{"n_layer": 12, "d_model": 96, "n_head": 2, "n_kv_head": 2, "head_dim": 64, "d_mlp": 384, "vocab_size": 2146, "activation": "relu", "norm": "layernorm", "norm_place": "pre", "norm_eps": 1e-05, "positions": "learned", "qk_norm": false, "attn_scale": 0.125, "bias": "all", "tie_embeddings": false, "parallel_block": false, "init": "normal", "init_std_qkv": 0.051, "init_std_o": 0.0104, "init_std_up": 0.051, "init_std_down": 0.0104, "optimizer": "soap_variant", "lr": 0.00769, "beta1": 0.95, "beta2": 0.95, "weight_decay": 0.052, "lr_head": 0.0117, "grad_clip": 1.0, "warmup_steps": 200, "schedule": "cos", "final_lr_fraction": 0.1, "batch_tokens": 65536, "seq_len": 256, "doc_mask": true, "train_tokens": 159300000, "steps": 2431, "dataset": "wikipedia_en"}
Each number is 50 + 15 x the weight over its row's rms, rounded and kept within 0 to 99. Layers, rows and columns count from 0. The size before them is the row's rms in percent of the matrix's.

# q: layer 8 attention query, 128x96, rms 0.194, rows 74-127, columns 0-47
# k: layer 8 attention key, 128x96, rms 0.192, rows 74-127, columns 0-47
# v: layer 8 attention value, 128x96, rms 0.172, rows 64-78, columns 0-47
# o: layer 8 attention output (transposed), 128x96, rms 0.155, rows 64-78, columns 0-47
q74 115:23 43 27 87 62 39 72 45 06 36 40 55 59 58 55 42 49 41 39 69 53 33 39 55 79 65 46 27 37 58 37 31 38 45 40 55 23 35 46 74 55 62 61 74 39 39 57 56
k74 109:54 71 21 54 34 55 67 31 62 60 47 73 56 46 18 64 46 42 55 36 46 54 50 54 85 49 61 80 55 61 46 54 62 52 67 61 34 70 63 32 43 63 07 38 61 28 44 49
q75 112:64 35 36 54 26 26 64 29 47 49 37 39 51 34 58 74 69 63 56 71 50 22 44 64 54 57 17 64 44 65 85 55 43 44 42 56 40 57 52 59 49 62 51 45 38 66 49 22
k75 112:27 50 93 41 45 28 35 51 37 45 30 38 37 35 77 54 59 32 72 26 65 47 49 48 48 57 60 41 41 36 62 52 39 32 30 51 39 66 39 59 52 59 35 50 61 55 53 45
q76 100:57 67 44 31 34 43 48 59 62 56 64 32 25 39 55 53 18 52 45 70 76 76 66 56 61 44 60 27 42 49 52 64 41 54 67 26 73 58 43 52 25 28 64 49 63 67 43 53
k76 100:85 48 76 46 82 22 62 60 39 35 32 47 37 62 67 43 49 80 38 41 32 51 50 51 23 68 69 66 63 53 62 25 60 50 64 53 76 67 48 45 40 45 43 47 28 38 62 65
q77 111:66 64 37 32 49 66 50 58 26 42 31 70 50 47 46 58 54 53 53 58 75 37 34 62 42 56 49 37 38 77 51 49 58 43 31 16 38 37 54 69 77 82 56 48 22 53 69 84
k77 109:36 53 50 32 75 65 35 58 23 71 56 63 60 42 39 57 58 55 75 52 55 59 50 59 45 57 59 39 65 43 60 61 26 56 43 61 56 45 42 58 42 77 31 56 49 44 56 50
q78 106:53 47 34 69 39 51 65 47 56 43 56 63 61 60 49 42 60 33 34 63 61 45 25 69 44 67 49 69 77 15 32 66 39 37 45 49 39 41 49 57 51 46 21 73 45 66 74 29
k78 113:48 58 30 78 69 39 49 39 32 71 72 31 67 67 64 45 44 57 59 45 54 56 59 58 15 30 54 66 43 59 35 49 34 67 40 42 13 47 48 43 72 49 45 73 31 36 58 31
q79 101:62 67 24 32 46 60 54 35 64 41 33 17 52 32 57 51 48 59 48 50 25 32 63 72 41 34 50 28 32 56 45 20 25 40 66 54 42 54 47 61 50 35 30 28 53 42 58 41
k79 102:58 69 71 48 45 58 46 51 51 36 46 79 39 53 43 69 38 67 43 05 59 44 45 44 86 48 60 51 44 39 27 59 74 12 63 51 59 56 48 49 49 68 50 56 48 62 32 42
q80 118:39 51 37 40 56 57 34 33 37 29 52 47 50 32 58 55 29 52 29 37 40 59 24 26 21 42 59 73 58 40 24 76 69 67 40 47 46 75 50 78 52 66 40 38 40 83 52 66
k80 115:42 54 66 41 63 31 42 49 55 51 58 50 41 85 55 44 29 27 50 52 87 43 55 77 56 59 49 55 64 24 70 28 47 74 67 70 63 58 33 67 43 56 53 44 64 59 28 44
q81 114:91 45 53 71 60 66 34 42 52 48 45 46 53 53 54 57 57 36 67 72 64 58 20 60 50 34 79 41 55 37 60 43 37 55 44 39 37 69 40 48 63 03 37 44 68 49 60 57
k81 113:72 38 33 55 39 65 40 50 39 60 19 41 54 57 42 43 65 56 45 67 72 50 96 39 45 67 39 46 34 53 47 48 40 51 55 57 50 30 52 36 49 71 30 49 69 76 54 49
q82 119:29 31 57 35 45 66 51 32 32 60 49 55 33 65 74 65 29 30 50 54 53 63 57 43 62 61 50 53 45 55 75 64 24 39 65 37 41 43 51 52 79 30 60 50 58 35 55 65
k82 127:33 66 56 53 52 40 69 34 33 74 80 53 54 37 50 44 58 56 44 50 35 52 49 38 75 38 54 45 57 50 60 62 58 30 75 36 45 70 44 22 64 46 43 58 38 41 16 75
q83 112:46 39 38 75 51 32 37 45 38 43 40 28 72 62 28 49 62 25 58 44 48 50 37 51 05 46 52 64 44 28 62 62 64 46 63 90 78 42 48 17 73 47 28 53 36 53 58 56
k83 115:35 43 30 63 45 55 37 55 51 37 64 52 34 52 44 32 61 23 43 27 58 64 36 80 24 47 31 50 52 50 54 31 36 47 38 41 49 52 83 30 50 83 74 62 66 54 53 60
q84 099:61 56 50 58 73 54 59 53 30 36 69 50 54 60 57 64 65 37 59 41 94 62 52 49 41 57 71 54 56 42 37 47 45 64 56 40 55 32 50 47 56 30 59 54 65 31 67 80
k84 107:49 48 13 40 18 48 40 66 50 55 34 57 58 63 91 42 44 54 70 53 77 45 67 27 61 67 44 61 59 65 37 67 39 61 45 51 58 27 70 14 68 56 40 62 36 64 24 61
q85 107:50 53 56 70 61 54 25 40 88 52 55 76 45 31 43 63 68 91 43 36 68 49 89 33 66 31 51 28 36 47 43 42 67 41 38 53 27 37 72 34 47 73 36 70 63 29 55 41
k85 108:41 46 57 63 53 63 46 66 59 66 42 44 51 60 62 57 60 52 29 57 33 20 51 37 72 63 57 41 58 54 52 49 84 38 34 23 49 50 38 36 38 38 60 53 40 53 74 13
q86 119:42 34 45 27 24 66 60 60 48 61 49 31 34 29 63 54 43 53 53 35 29 53 48 68 35 43 71 51 51 45 53 75 55 54 54 75 49 59 48 51 58 71 72 32 78 42 34 51
k86 113:40 76 57 48 41 52 65 40 33 51 50 35 42 37 40 60 54 15 42 37 69 30 67 75 50 59 33 49 72 69 40 57 39 43 57 47 63 66 39 71 99 46 66 57 52 61 37 62
q87 119:40 55 65 55 66 53 60 76 38 65 41 69 66 65 29 34 46 59 41 53 35 62 25 43 43 63 39 36 71 74 48 53 36 61 51 34 64 45 66 67 34 24 43 49 71 38 46 44
k87 122:66 63 41 66 38 32 66 44 66 43 50 60 54 60 77 58 24 59 56 31 47 56 46 38 51 48 60 38 38 63 51 80 43 46 55 57 69 57 50 56 61 48 62 54 46 28 37 93
q88 106:52 39 58 25 69 66 79 59 51 44 51 23 45 38 61 85 42 49 81 66 49 57 32 52 81 30 51 55 48 87 61 34 38 33 57 53 48 58 51 54 54 64 38 45 66 54 58 43
k88 095:38 40 46 42 40 28 58 69 52 63 24 72 56 51 70 72 59 65 59 47 53 39 30 49 73 50 44 45 41 54 42 57 05 33 38 74 60 48 47 48 54 51 60 53 18 46 63 63
q89 125:59 40 53 27 49 72 09 68 31 50 53 50 65 48 45 47 36 51 50 49 31 31 39 27 55 59 61 41 77 26 32 42 65 60 31 65 77 46 42 36 60 62 22 66 26 58 50 47
k89 115:59 43 30 45 39 59 52 58 68 29 71 42 62 23 40 73 34 46 35 35 58 50 42 50 46 43 60 32 45 57 58 46 49 76 52 82 44 36 40 66 62 39 42 49 50 65 45 66
q90 118:52 46 59 32 50 28 70 33 66 49 51 53 69 56 44 47 67 40 52 33 71 62 32 52 63 35 46 54 64 80 57 37 48 35 69 25 39 52 69 65 20 36 87 60 96 42 52 46
k90 121:49 43 51 64 46 37 51 63 72 61 34 61 62 57 77 54 70 57 39 25 42 52 38 58 56 38 48 61 73 70 64 68 43 27 68 18 78 43 68 62 49 51 59 56 23 49 47 43
q91 097:68 53 55 82 72 67 54 34 51 69 54 58 41 44 45 72 63 42 55 50 65 47 66 50 74 80 33 69 24 55 71 46 65 48 04 33 58 61 40 49 27 51 49 55 60 34 50 28
k91 095:53 80 54 44 73 52 35 62 56 61 69 47 54 41 15 60 75 56 50 66 34 34 51 56 50 52 58 44 30 70 45 55 27 32 34 67 42 66 35 70 43 13 55 38 39 49 73 37
q92 128:52 67 58 33 43 51 29 46 50 52 37 57 55 59 38 47 30 56 53 69 67 58 25 43 50 51 35 45 75 51 58 57 65 34 57 73 24 62 59 67 72 31 30 30 42 32 65 75
k92 115:56 51 60 44 54 75 23 70 45 52 62 51 60 31 57 65 46 53 26 50 35 41 53 55 67 53 41 60 49 67 31 39 49 44 61 52 54 76 18 32 30 39 31 32 56 73 34 54
q93 113:31 47 40 77 67 63 36 40 56 58 53 43 45 58 54 65 40 41 35 50 56 57 72 47 75 39 31 63 58 24 86 38 42 68 52 47 10 19 42 51 21 67 55 31 14 38 41 60
k93 108:50 35 38 61 30 49 54 48 74 52 61 22 67 57 51 60 67 52 60 52 44 43 56 13 50 43 55 52 48 47 26 23 37 28 51 55 34 58 44 54 30 58 62 58 47 57 37 37
q94 116:71 46 73 65 40 53 48 24 56 35 61 50 58 68 61 54 54 51 50 47 51 41 30 44 38 50 24 51 76 66 66 60 79 37 46 34 35 44 14 37 52 33 34 68 53 54 67 36
k94 117:72 87 59 74 41 42 41 41 64 62 66 27 60 39 61 48 52 30 41 39 36 56 59 60 33 67 27 65 47 36 77 48 35 51 70 43 46 46 21 28 57 89 64 46 36 41 39 31
q95 115:17 54 50 57 81 71 34 77 41 59 41 36 52 51 63 35 30 54 15 40 65 49 69 50 48 41 16 38 35 44 34 74 40 40 49 63 37 33 59 54 34 77 31 59 24 36 64 58
k95 111:23 39 62 61 47 57 64 59 56 53 63 31 60 40 52 58 46 41 61 40 79 02 29 24 54 31 30 61 49 52 59 48 50 68 32 37 34 63 39 62 27 59 48 50 44 47 28 53
q96 118:21 51 38 53 71 64 54 55 51 28 55 46 36 48 57 50 32 66 50 70 44 19 48 38 44 70 69 75 53 38 60 65 68 47 41 50 51 28 55 99 30 39 48 48 63 25 54 61
k96 107:47 56 54 32 31 37 41 41 43 69 94 51 63 63 62 83 32 69 50 57 48 40 57 58 58 50 56 57 80 65 60 56 15 54 42 44 54 72 41 66 57 39 35 53 56 32 50 54
q97 107:66 60 64 46 53 61 25 53 56 35 35 37 16 49 73 69 51 35 46 52 57 60 33 53 61 43 51 21 52 43 23 81 44 55 36 48 49 37 56 63 52 63 42 84 85 27 47 72
k97 115:61 43 34 58 70 46 34 47 38 46 53 44 64 53 48 37 50 32 42 81 55 44 57 27 52 29 66 39 54 67 69 98 43 22 41 42 56 34 08 52 43 66 55 42 52 54 46 66
q98 115:22 46 41 61 23 44 66 61 39 48 32 48 40 53 35 69 60 56 48 45 54 44 47 52 41 46 66 48 29 78 91 22 42 66 55 54 46 50 51 39 73 71 31 18 63 49 78 51
k98 113:56 56 39 42 52 48 54 50 52 72 53 99 33 39 25 55 49 56 88 73 50 24 64 51 46 55 51 51 62 24 23 49 48 60 69 29 38 55 65 54 30 55 43 27 30 62 60 50
q99 135:66 49 58 72 35 51 71 55 39 56 67 65 37 32 49 38 36 46 80 46 44 49 50 65 59 44 57 67 41 32 71 19 39 42 36 62 34 54 45 47 63 44 41 77 49 56 64 23
k99 132:65 71 56 71 43 63 46 62 42 60 16 45 45 33 67 62 27 38 53 57 34 58 51 52 68 71 52 66 52 54 28 61 47 58 43 55 39 46 39 32 61 35 69 62 40 23 71 37
q100 117:43 45 41 56 32 18 70 52 41 48 63 43 56 58 84 55 33 52 51 72 42 66 54 40 43 17 49 62 56 45 55 33 51 50 59 74 56 38 47 62 65 73 63 35 73 45 28 37
k100 111:52 45 52 42 52 34 58 36 40 42 42 40 42 58 45 25 61 25 38 52 22 51 59 41 51 49 23 31 49 34 17 32 53 70 39 40 50 46 74 58 71 44 71 64 43 28 48 63
q101 111:49 57 70 42 76 72 92 52 75 53 36 59 32 60 56 51 57 80 46 40 43 48 51 64 24 47 22 27 68 38 48 48 39 50 55 74 47 59 55 36 48 43 30 40 45 68 66 53
k101 112:44 19 78 62 56 65 75 17 35 42 32 40 58 43 73 51 37 51 52 66 56 69 27 63 68 72 56 38 65 24 52 44 67 57 60 71 34 58 45 40 27 13 38 53 63 48 28 60
q102 121:37 64 48 55 64 55 47 40 46 16 45 44 40 55 61 58 32 76 70 54 49 31 39 57 56 39 50 71 33 38 50 33 72 46 28 41 72 39 58 56 30 65 61 26 55 55 36 65
k102 122:64 57 46 32 40 41 59 46 63 35 91 43 61 55 32 64 27 57 64 46 46 37 69 37 47 73 42 39 55 40 34 44 08 39 42 55 55 50 70 63 35 36 66 34 65 67 62 35
q103 096:46 39 56 32 49 68 64 55 61 65 46 35 71 49 31 52 51 19 62 44 44 81 32 57 50 42 39 31 45 34 47 52 64 52 50 47 68 70 39 23 61 62 33 34 47 91 46 38
k103 096:36 64 72 50 58 31 71 47 52 49 42 58 27 40 46 70 37 52 72 46 54 52 44 74 60 47 56 38 60 76 31 38 45 55 30 60 64 49 26 35 67 40 72 43 49 72 31 60
q104 123:40 41 61 58 47 54 27 54 68 58 33 51 66 45 72 22 31 51 33 51 34 24 52 46 71 45 53 37 41 56 49 05 60 25 53 28 65 47 72 34 56 67 51 49 44 52 60 44
k104 122:32 83 53 21 25 69 59 67 84 51 42 65 64 59 50 66 52 71 42 35 56 44 39 53 72 54 30 51 52 40 74 70 78 69 66 66 54 57 32 63 31 65 61 67 42 62 65 57
q105 129:37 47 37 44 54 44 76 40 57 61 50 77 55 40 67 64 30 36 55 32 64 40 13 41 67 48 55 41 34 34 37 30 52 40 44 57 87 35 85 55 32 58 82 24 63 51 55 60
k105 123:46 51 54 28 59 33 49 54 29 26 65 62 59 62 50 70 37 68 78 40 70 37 48 17 81 34 35 39 46 47 49 41 28 37 64 37 66 51 54 63 44 60 54 63 56 50 57 50
q106 121:14 29 51 62 52 57 40 55 80 49 46 76 66 51 52 35 47 74 48 48 47 69 33 26 38 74 44 69 59 32 28 46 26 54 52 44 46 54 70 38 18 21 59 51 46 20 41 51
k106 108:17 38 40 66 31 37 25 35 56 36 61 28 66 43 57 58 55 49 43 31 50 32 39 32 45 68 42 48 64 41 49 52 43 32 65 39 56 55 69 78 47 24 66 50 50 39 57 79
q107 120:14 36 39 61 35 51 48 58 59 57 51 75 66 56 23 55 39 30 54 28 40 31 12 37 53 44 37 52 39 37 42 53 60 56 23 57 52 62 49 27 76 48 41 61 50 54 52 70
k107 122:59 61 33 40 39 36 46 58 55 77 59 61 29 43 57 76 41 45 52 53 34 44 31 53 52 67 07 39 51 56 60 26 52 49 31 55 34 24 26 69 35 79 38 54 53 51 52 56
q108 122:73 51 60 35 37 38 53 62 51 46 79 50 51 31 75 38 43 44 41 21 49 74 71 54 60 43 85 46 39 57 47 56 58 48 62 50 52 56 52 71 66 45 43 45 37 48 57 41
k108 122:67 56 35 37 42 67 63 44 28 61 24 62 61 31 51 47 53 38 59 58 38 60 62 57 57 42 65 66 42 45 33 56 51 68 48 19 57 56 09 71 51 37 51 81 57 20 46 32
q109 125:45 42 45 45 56 73 70 54 48 48 73 62 74 56 30 66 77 64 41 52 47 48 43 58 51 55 50 60 04 73 59 43 61 53 28 28 67 31 81 71 56 44 36 29 46 40 37 45
k109 120:30 34 26 35 35 54 46 45 65 48 65 65 29 29 70 73 30 51 79 46 24 33 71 77 56 30 47 39 77 39 58 64 51 15 54 46 37 45 37 54 42 44 67 61 30 59 77 58
q110 118:14 65 39 51 55 44 43 48 46 53 44 61 50 53 42 39 53 59 54 38 67 40 54 46 45 61 70 51 61 54 50 41 21 49 40 30 50 53 69 45 39 37 40 54 81 46 49 80
k110 115:38 59 15 42 58 72 29 40 38 56 62 71 69 31 76 42 56 59 37 42 70 52 46 26 46 67 50 67 35 15 87 81 36 51 63 40 46 62 49 60 53 28 33 34 74 62 47 57
q111 126:32 60 67 43 40 78 44 62 44 57 59 41 47 37 78 65 54 70 55 51 64 47 41 38 78 70 25 29 54 16 60 69 35 66 42 50 37 36 50 60 44 55 32 47 42 43 24 42
k111 120:36 52 59 24 55 78 62 38 38 55 58 54 48 26 48 38 43 82 52 23 42 28 61 63 47 53 45 41 61 49 59 65 49 45 46 42 38 24 21 55 71 39 62 46 51 20 63 33
q112 114:31 43 47 49 44 32 69 52 38 37 50 54 61 36 46 52 49 56 58 78 55 40 45 64 48 57 49 58 38 25 49 56 44 48 31 32 59 53 39 36 45 38 33 21 56 66 79 17
k112 112:15 76 51 58 50 62 34 34 35 35 16 59 51 52 70 65 38 46 81 50 43 69 43 41 62 78 47 46 37 42 70 64 46 60 45 62 51 76 61 49 40 59 50 48 54 68 40 44
q113 123:42 44 47 44 65 72 48 64 36 37 61 31 59 49 81 55 43 58 43 38 42 27 44 79 15 72 35 42 54 27 93 45 61 57 45 52 35 46 55 37 69 69 48 31 94 63 48 48
k113 122:56 60 53 45 50 62 56 30 59 72 49 63 46 44 58 46 48 55 35 19 84 28 58 74 27 49 17 42 52 42 58 34 38 72 42 32 63 58 28 53 56 41 21 48 69 52 23 53
q114 095:52 32 69 67 35 73 50 44 65 40 80 32 62 41 39 46 67 63 26 35 53 70 40 76 48 64 25 64 44 40 38 42 49 49 49 42 56 61 35 34 62 60 53 44 44 26 44 89
k114 097:31 43 26 48 54 37 47 41 47 80 39 50 70 53 35 58 34 55 39 39 67 62 75 63 53 42 36 67 68 42 51 56 71 55 77 57 85 51 38 41 57 32 85 51 30 49 59 36
q115 120:40 68 65 45 40 45 64 31 94 55 47 59 29 79 52 47 56 27 72 69 23 65 93 54 68 64 56 53 39 55 38 40 46 43 51 62 49 26 48 35 48 53 17 41 55 74 45 58
k115 117:35 35 32 65 34 60 70 70 79 28 51 55 61 67 55 55 46 56 68 68 45 75 59 59 61 62 56 32 33 44 17 43 74 40 25 50 75 71 40 38 73 08 58 43 45 62 36 35
q116 110:57 59 32 61 64 54 52 34 37 33 60 34 49 50 48 40 42 38 41 50 55 62 34 44 60 38 45 34 59 29 37 80 70 43 49 28 86 53 62 63 50 39 67 65 34 86 34 35
k116 110:51 66 53 36 59 33 51 69 60 18 56 30 53 48 63 37 37 48 50 63 48 63 23 61 60 46 70 78 21 36 63 76 31 54 62 53 65 47 40 29 41 49 37 75 52 43 55 58
q117 102:77 20 31 51 58 32 57 51 59 66 67 46 29 68 55 64 64 55 56 62 22 66 41 62 59 33 54 54 64 43 34 49 35 41 39 53 35 60 32 68 59 50 54 41 54 71 32 51
k117 107:82 77 41 49 51 37 38 44 42 75 00 57 74 50 41 43 69 42 54 55 46 69 39 58 43 49 58 54 54 43 32 27 52 36 41 63 59 23 41 32 57 57 51 60 78 42 51 50
q118 125:55 55 62 40 39 48 39 32 59 69 49 58 33 37 29 66 41 65 42 49 31 37 32 40 53 70 56 47 52 74 44 23 64 31 45 54 55 41 36 54 65 54 65 76 55 40 27 47
k118 124:46 75 76 35 47 62 58 25 47 50 50 51 71 63 35 86 69 46 54 37 30 41 55 42 40 28 61 35 50 44 49 58 56 65 52 47 42 43 32 68 37 51 53 51 39 58 67 37
q119 117:40 48 53 71 47 39 31 67 65 54 52 71 48 40 59 13 38 60 53 26 55 21 74 44 35 32 55 39 39 49 48 49 45 38 38 49 62 19 58 25 72 54 29 57 58 73 78 30
k119 114:53 61 40 52 54 52 47 59 81 31 40 74 31 55 47 48 43 40 58 76 45 43 59 44 24 17 16 53 51 17 52 43 61 58 45 36 38 47 59 22 57 48 55 45 75 38 42 30
q120 120:49 65 44 32 64 75 50 50 52 10 53 48 46 78 32 40 54 38 30 20 53 53 70 73 34 46 56 49 45 34 67 78 57 56 43 47 41 50 50 60 62 46 35 42 50 51 41 30
k120 118:63 41 53 29 52 67 66 35 62 64 58 54 54 55 56 44 45 77 22 89 81 77 68 67 39 29 59 70 42 51 61 49 68 68 48 24 36 60 38 50 67 48 38 53 68 45 30 37
q121 115:53 22 48 61 67 80 62 50 34 51 60 45 57 35 55 23 39 60 60 42 72 39 05 67 36 73 36 61 57 60 61 74 53 56 40 52 71 51 62 45 37 53 56 70 29 54 59 39
k121 115:72 51 43 63 41 60 54 34 26 53 64 28 42 33 37 54 32 54 72 43 63 33 51 54 52 50 22 59 76 51 40 43 29 77 68 68 57 69 81 48 83 47 69 24 49 55 94 56
q122 108:50 42 31 47 50 47 42 58 44 59 54 33 51 47 16 48 36 39 65 77 51 94 58 59 54 60 58 51 44 50 37 72 41 47 52 72 49 47 58 36 47 12 49 54 34 64 38 52
k122 105:60 54 55 64 45 76 39 72 34 47 37 40 06 37 64 59 33 46 62 73 68 52 60 07 33 71 61 75 44 57 60 65 46 59 61 46 64 38 58 46 49 32 59 36 57 45 66 74
q123 122:63 78 43 51 77 59 50 66 42 45 27 39 52 49 32 73 80 46 38 19 60 53 37 61 30 57 60 31 35 68 50 44 70 54 54 36 36 67 40 47 49 37 21 82 62 34 54 40
k123 117:69 27 38 70 51 86 74 75 64 38 54 57 59 70 47 61 49 48 52 45 74 52 56 54 47 51 56 46 69 99 46 86 50 35 60 74 15 32 38 51 44 50 26 35 44 52 36 42
q124 118:56 50 57 41 57 56 93 54 42 65 44 52 56 47 29 33 34 70 38 56 38 50 71 46 40 39 41 51 55 40 43 52 71 56 03 52 84 51 49 48 67 78 64 71 49 47 40 40
k124 116:62 66 76 63 30 32 62 49 58 65 65 52 48 55 52 61 44 47 51 48 25 47 46 78 28 41 54 46 31 23 37 59 45 43 42 46 34 35 61 57 69 48 42 48 51 69 89 46
q125 118:64 39 57 15 54 40 51 50 37 70 47 30 34 41 27 76 57 37 41 37 24 55 72 35 41 47 30 50 45 41 89 56 60 43 48 47 60 80 42 75 40 58 70 48 38 32 55 71
k125 113:51 52 75 48 60 33 66 26 58 46 72 52 49 38 31 57 48 44 64 40 60 67 36 44 08 54 60 29 45 69 54 18 56 25 43 47 54 52 23 58 49 58 78 31 21 69 60 68
q126 116:56 70 17 25 50 47 59 54 45 42 58 56 39 47 69 54 46 44 15 26 32 59 54 32 45 36 54 61 49 58 55 56 50 58 37 55 65 31 25 23 44 54 60 32 90 56 36 41
k126 111:55 48 48 19 38 38 40 57 52 54 22 65 64 45 48 51 39 09 47 74 52 59 39 51 21 38 46 07 26 54 59 41 58 49 53 35 66 48 37 82 54 67 55 50 63 37 23 54
q127 119:64 29 40 39 63 77 68 29 67 45 30 42 78 48 50 39 50 40 48 70 76 48 22 44 31 54 57 62 85 38 24 51 60 41 62 65 41 61 59 38 74 49 38 68 55 63 61 58
k127 114:72 52 68 70 35 53 40 64 41 51 44 27 81 49 78 38 74 47 47 55 49 55 56 49 47 45 34 45 64 32 43 51 30 77 24 77 24 42 65 61 40 69 44 24 51 66 43 62
v64 109:38 57 70 53 28 50 43 68 69 66 31 41 42 54 70 54 37 51 24 62 61 47 60 60 54 78 52 37 69 50 25 26 46 58 49 42 32 64 65 55 40 30 19 50 38 85 56 59
o64 101:41 50 34 44 31 70 55 79 74 33 28 43 28 67 54 60 60 54 69 56 50 37 71 40 39 43 75 46 27 48 31 40 42 47 52 59 52 32 52 42 32 68 46 29 69 43 41 41
v65 109:47 81 43 53 54 69 58 45 49 64 44 42 54 59 69 51 76 71 50 46 35 15 43 52 35 32 42 51 48 43 54 46 40 43 45 49 85 74 55 48 72 66 51 28 53 69 34 30
o65 106:16 35 64 88 35 38 43 48 68 45 38 46 55 63 31 22 48 29 47 70 51 59 55 78 49 43 45 62 67 44 43 26 51 44 54 81 26 44 39 31 48 27 36 43 49 56 56 34
v66 121:24 59 63 54 50 58 51 70 96 79 53 35 54 46 54 43 45 49 35 55 54 58 77 56 58 32 56 50 62 60 39 40 45 63 49 57 49 61 65 21 49 57 31 12 40 57 62 63
o66 118:51 48 22 69 64 70 59 66 64 49 06 56 70 38 64 41 58 18 56 34 66 55 48 40 57 38 69 50 21 45 51 43 46 56 45 61 57 35 56 43 52 52 46 66 78 27 64 52
v67 107:30 67 54 39 17 65 32 42 35 41 73 43 27 58 56 40 54 50 45 35 53 14 42 59 26 71 35 57 43 50 68 75 60 39 34 53 89 46 50 33 71 73 40 61 66 52 48 38
o67 099:36 49 47 70 45 51 40 71 52 47 51 72 74 34 52 84 56 49 78 55 37 45 43 68 58 68 37 70 85 65 40 34 38 49 49 59 60 42 64 26 59 45 43 62 50 57 41 20
v68 109:52 49 57 52 44 40 68 63 47 73 56 58 67 63 68 32 46 57 46 66 51 59 43 51 42 39 45 52 51 28 19 48 34 63 47 62 09 31 48 70 51 73 46 83 59 45 65 75
o68 106:53 40 38 51 52 48 49 72 39 52 41 42 46 40 67 51 79 37 22 38 78 42 47 46 59 29 26 38 57 49 48 67 31 66 47 42 45 49 43 80 56 84 67 67 43 55 38 56
v69 108:65 54 41 11 42 59 66 50 63 70 41 53 34 58 58 76 55 55 39 59 37 58 47 43 54 45 58 54 29 53 40 59 60 54 34 47 75 51 21 56 56 64 68 68 80 58 42 40
o69 105:50 50 44 45 58 31 39 47 67 43 83 54 65 66 50 40 23 33 36 38 24 33 41 34 47 13 76 49 77 41 25 35 80 64 51 50 69 44 40 46 32 48 46 35 67 23 22 65
v70 097:55 48 67 36 44 54 64 61 53 55 23 54 53 68 43 58 60 39 44 36 59 55 53 65 63 68 45 76 52 48 53 32 23 56 55 50 49 26 62 42 28 43 49 39 72 75 49 48
o70 095:56 69 50 36 69 73 35 46 54 21 45 30 27 36 44 37 54 73 56 57 62 57 36 10 32 47 65 46 55 37 21 50 53 35 75 53 82 66 22 68 47 68 62 49 23 58 50 55
v71 112:66 56 55 53 39 56 10 39 45 13 46 46 46 61 91 38 50 53 61 57 52 64 54 49 19 37 41 46 51 25 38 22 34 60 59 50 48 54 34 65 40 61 59 64 68 45 44 26
o71 105:58 34 53 28 45 25 53 45 32 57 81 12 58 38 63 38 54 44 56 50 55 45 61 68 43 38 39 84 57 36 41 74 42 66 60 52 34 39 48 56 51 56 31 40 36 64 42 12
v72 116:75 66 28 62 24 42 44 54 47 46 40 45 32 61 52 60 24 33 55 45 52 60 33 26 57 42 19 53 36 39 30 65 62 61 39 45 69 28 69 54 68 51 50 61 62 29 25 53
o72 111:28 31 51 65 53 49 47 43 16 41 99 27 85 45 49 51 53 56 37 57 48 24 38 41 46 45 27 55 90 65 28 45 51 34 53 59 46 54 53 57 74 58 36 57 56 52 53 40
v73 101:62 36 44 54 61 57 36 56 30 37 52 58 67 46 22 77 49 41 65 53 41 45 36 54 26 17 19 60 29 16 63 61 52 54 36 27 36 39 67 50 24 32 32 58 40 60 37 36
o73 093:46 44 33 79 66 46 58 59 54 61 56 43 49 54 30 46 53 44 31 19 60 24 50 43 65 60 52 41 49 50 30 47 58 50 43 45 42 44 36 15 55 42 30 88 69 65 62 54
v74 115:42 65 58 58 55 37 30 51 36 72 43 52 48 50 49 46 70 71 38 36 33 44 75 73 58 32 46 40 45 75 70 47 49 65 58 48 35 45 57 37 42 31 50 37 33 37 43 57
o74 104:52 45 57 69 50 63 49 45 49 46 57 34 39 45 53 74 21 38 41 39 31 43 73 31 57 53 63 40 64 40 93 60 59 53 49 76 73 73 34 49 35 63 39 36 61 52 43 76
v75 122:17 51 38 46 20 54 53 58 57 61 49 45 58 38 63 66 69 50 32 64 76 13 38 39 43 60 52 27 64 38 74 47 32 44 45 28 62 82 52 52 61 62 38 71 56 35 27 38
o75 114:13 35 35 30 51 52 56 65 67 47 32 62 60 38 62 50 71 55 40 31 58 54 20 64 53 53 53 51 56 69 34 43 18 45 45 25 36 51 72 50 39 32 59 35 76 63 48 39
v76 113:40 72 65 60 38 54 41 29 53 62 88 30 61 53 57 68 60 25 31 66 52 64 48 41 70 55 56 47 47 43 32 50 55 78 56 57 50 60 35 21 38 37 50 55 53 55 57 44
o76 104:61 27 49 49 41 68 40 61 51 54 37 60 46 33 77 76 41 59 72 52 67 53 31 57 74 59 53 35 48 42 53 54 45 32 31 71 26 44 55 33 58 43 45 77 46 16 39 44
v77 108:53 53 59 57 53 51 34 29 38 58 38 50 50 41 42 61 51 77 74 28 63 51 53 61 21 54 43 29 36 40 58 31 50 52 35 64 09 75 71 40 33 54 32 56 67 63 61 62
o77 110:69 35 51 75 59 70 73 34 46 55 42 36 45 45 23 52 76 65 59 45 67 29 40 52 40 72 35 55 37 66 66 55 35 70 53 60 61 64 52 34 63 66 23 41 25 71 56 66
v78 101:74 33 49 64 45 34 55 54 73 51 49 25 50 34 44 35 75 56 53 62 19 42 24 37 35 49 38 58 38 59 48 16 62 33 54 51 86 44 51 60 56 42 58 37 72 74 47 44
o78 106:65 24 58 63 60 30 55 63 75 56 50 25 35 68 46 43 72 38 58 56 51 74 67 47 61 37 65 69 64 67 67 42 46 48 79 55 50 72 55 51 36 33 82 57 44 53 31 47